python train.py --num_hidden_layers=12 --hidden_size=256 --norm_eps=1e-05 --positions="rope" --rope_theta=10000.0 --rope_fraction=1.0 --qk_norm=true --tie_word_embeddings=false --optimizer="soap_variant" --beta2=0.95 --warmup_steps=74 --decay_fraction=0.603 --max_seq_len=256 --doc_mask=true
Each number is 200 + 40 x the weight over the matrix's rms, rounded and kept within 0 to 999. Layers, rows and columns count from 0.

# down: layer 6 MLP down (transposed), 704x256, rms 0.179, rows 518-521, columns 0-127
# gate: layer 6 MLP gate, 704x256, rms 0.165, rows 519-522, columns 0-127
# up: layer 6 MLP up, 704x256, rms 0.181, rows 519-521, columns 0-127
down518,255,246,209,168,257,192,130,201,178,267,196,166,171,237,176,139,158,194,137,260,254,212,191,232,177,135,210,268,201,249,256,258,185,244,211,142,227,252,206,230,186,157,275,145,261,204,156,177,132,181,204,226,234,239,191,208,189,207,253,183,203,234,205,220,142,163,209,264,209,199,160,236,188,202,181,180,269,232,141,130,239,278,211,204,177,220,262,232,242,241,260,156,208,128,221,147,137,149,245,195,220,166,190,183,286,148,234,280,274,241,194,227,220,245,261,278,272,169,164,203,308,191,190,234,194,207,187,143
gate519,158,168,250,222,203,170,80,204,263,214,213,113,179,222,212,216,244,190,181,187,127,221,219,204,149,126,223,187,249,175,180,251,229,212,171,215,248,124,261,182,242,189,196,193,214,201,233,217,201,220,164,233,276,147,175,265,256,234,182,217,209,223,210,201,298,175,210,209,196,243,155,227,170,206,235,209,270,164,203,211,184,191,219,219,179,202,273,236,227,206,205,234,216,248,176,205,234,141,197,182,218,159,206,200,218,217,199,219,162,237,232,258,250,239,255,181,185,177,245,254,128,132,126,200,133,309,214,187
up519,185,182,195,254,216,278,187,225,190,225,273,238,251,145,194,205,223,207,203,204,193,146,141,172,248,169,187,218,178,211,174,129,226,221,153,242,147,144,184,159,239,197,145,210,160,219,251,137,247,211,159,195,248,215,166,227,207,187,210,210,210,158,216,199,214,260,244,180,212,146,260,155,201,206,244,161,181,171,201,152,272,183,112,238,219,221,208,136,152,108,202,129,254,216,254,161,178,236,191,312,202,225,195,220,215,231,210,216,228,155,188,292,127,219,142,130,201,192,208,223,248,185,281,183,136,189,131,193
down519,198,215,294,236,290,166,99,194,229,222,247,210,262,208,206,156,257,199,151,202,180,217,199,228,142,186,219,196,206,211,182,233,240,164,136,208,179,162,157,210,193,151,260,202,211,157,240,246,193,218,186,74,321,222,228,259,202,214,271,196,166,238,263,221,147,232,242,173,276,217,142,276,156,275,218,200,204,172,187,159,308,240,190,255,167,249,205,213,244,164,162,233,225,245,218,243,164,222,209,205,225,150,146,216,226,175,188,167,188,217,199,197,188,227,189,246,266,211,147,215,246,189,182,220,186,263,171,172
gate520,275,187,192,152,241,171,172,170,240,181,210,235,164,223,176,159,171,272,132,260,157,193,176,219,198,165,198,157,279,256,187,187,200,246,245,183,110,237,259,206,213,185,180,161,195,252,241,210,206,184,261,174,197,220,182,165,210,213,238,233,182,260,247,147,195,233,167,188,214,174,224,237,184,222,158,211,245,197,168,129,206,213,173,264,200,232,249,259,204,200,221,200,205,229,125,240,204,211,192,268,152,145,193,216,255,192,176,252,149,200,234,200,190,251,161,159,222,174,124,167,192,219,182,250,197,178,231,185
up520,210,140,175,285,133,179,235,182,133,215,323,163,176,209,116,223,185,262,196,235,159,143,185,178,203,147,156,175,247,220,174,226,209,166,202,150,209,209,225,165,200,208,164,197,223,121,214,280,111,209,226,170,182,202,155,140,225,244,226,218,180,256,134,165,192,241,200,189,249,249,242,282,214,192,206,149,140,201,145,147,170,224,168,235,223,213,205,205,212,208,202,174,170,206,213,171,151,114,215,231,187,205,200,139,207,189,199,186,248,213,137,192,169,249,179,230,232,192,148,195,210,224,173,175,183,219,204,189
down520,241,196,206,143,248,237,150,234,261,231,151,198,235,159,120,199,238,275,135,152,198,202,196,177,171,156,230,210,226,250,225,181,174,307,219,172,153,208,196,196,219,175,129,242,174,207,226,168,316,199,275,252,235,229,222,245,203,178,158,171,149,177,137,235,210,212,219,227,175,214,231,163,154,197,218,203,170,188,211,197,233,250,209,211,261,233,234,174,179,174,265,218,224,233,191,131,243,226,225,100,187,262,66,159,212,205,182,219,182,168,171,142,268,191,214,199,252,182,299,204,215,217,252,219,226,177,241,180
gate521,195,166,191,243,212,223,216,185,184,196,217,220,171,214,216,219,189,185,221,209,203,149,119,194,163,177,275,185,233,203,183,206,181,262,240,206,213,167,184,187,283,226,244,235,147,229,205,190,192,225,186,187,224,178,172,240,243,189,227,175,168,196,257,200,206,223,188,262,276,188,315,210,217,172,219,147,230,210,176,126,166,165,151,249,256,188,256,160,181,237,146,171,235,167,183,122,147,166,180,132,208,175,234,163,177,241,143,257,145,188,238,183,217,181,192,196,170,206,161,180,208,195,230,174,141,219,161,206
up521,197,207,188,188,217,186,198,188,165,187,205,183,207,199,180,208,255,142,184,189,246,216,151,254,206,169,186,192,200,166,238,233,184,216,147,209,218,167,167,232,156,203,206,170,219,221,252,153,126,224,157,227,215,233,238,137,215,208,248,240,140,170,242,186,211,174,187,214,188,167,235,179,190,243,225,217,163,238,160,176,286,195,195,259,104,166,178,195,146,282,271,147,202,195,290,277,193,128,168,228,233,225,181,226,220,202,128,162,244,219,251,192,190,153,192,213,204,229,266,245,257,230,238,119,201,261,195,151
down521,213,207,110,153,181,279,186,216,274,232,137,205,211,214,158,189,244,147,156,174,140,235,240,147,144,183,206,144,173,191,203,209,186,139,170,145,212,194,200,157,159,166,215,242,213,195,205,243,235,150,218,129,166,154,210,150,123,251,169,223,291,188,150,227,156,185,260,201,246,201,122,160,202,199,227,191,223,157,200,218,176,186,310,187,216,187,184,174,189,233,164,191,245,141,146,250,249,209,159,208,235,192,177,170,235,179,228,157,252,216,162,255,200,235,198,178,216,215,278,193,217,196,209,247,159,235,219,181
gate522,142,170,190,136,180,182,107,201,233,193,185,196,267,251,196,247,126,173,188,138,214,155,206,231,221,202,254,210,220,174,107,240,186,239,146,162,255,154,224,224,171,234,158,236,99,194,240,253,261,282,213,178,263,247,91,206,217,130,222,202,164,206,199,167,175,152,229,209,239,153,192,225,234,184,245,133,250,153,145,221,230,150,216,184,224,154,215,188,139,161,227,99,186,202,248,215,226,239,153,224,198,218,245,252,187,236,145,219,232,164,185,180,247,240,250,177,130,224,223,211,243,229,190,148,192,185,126,148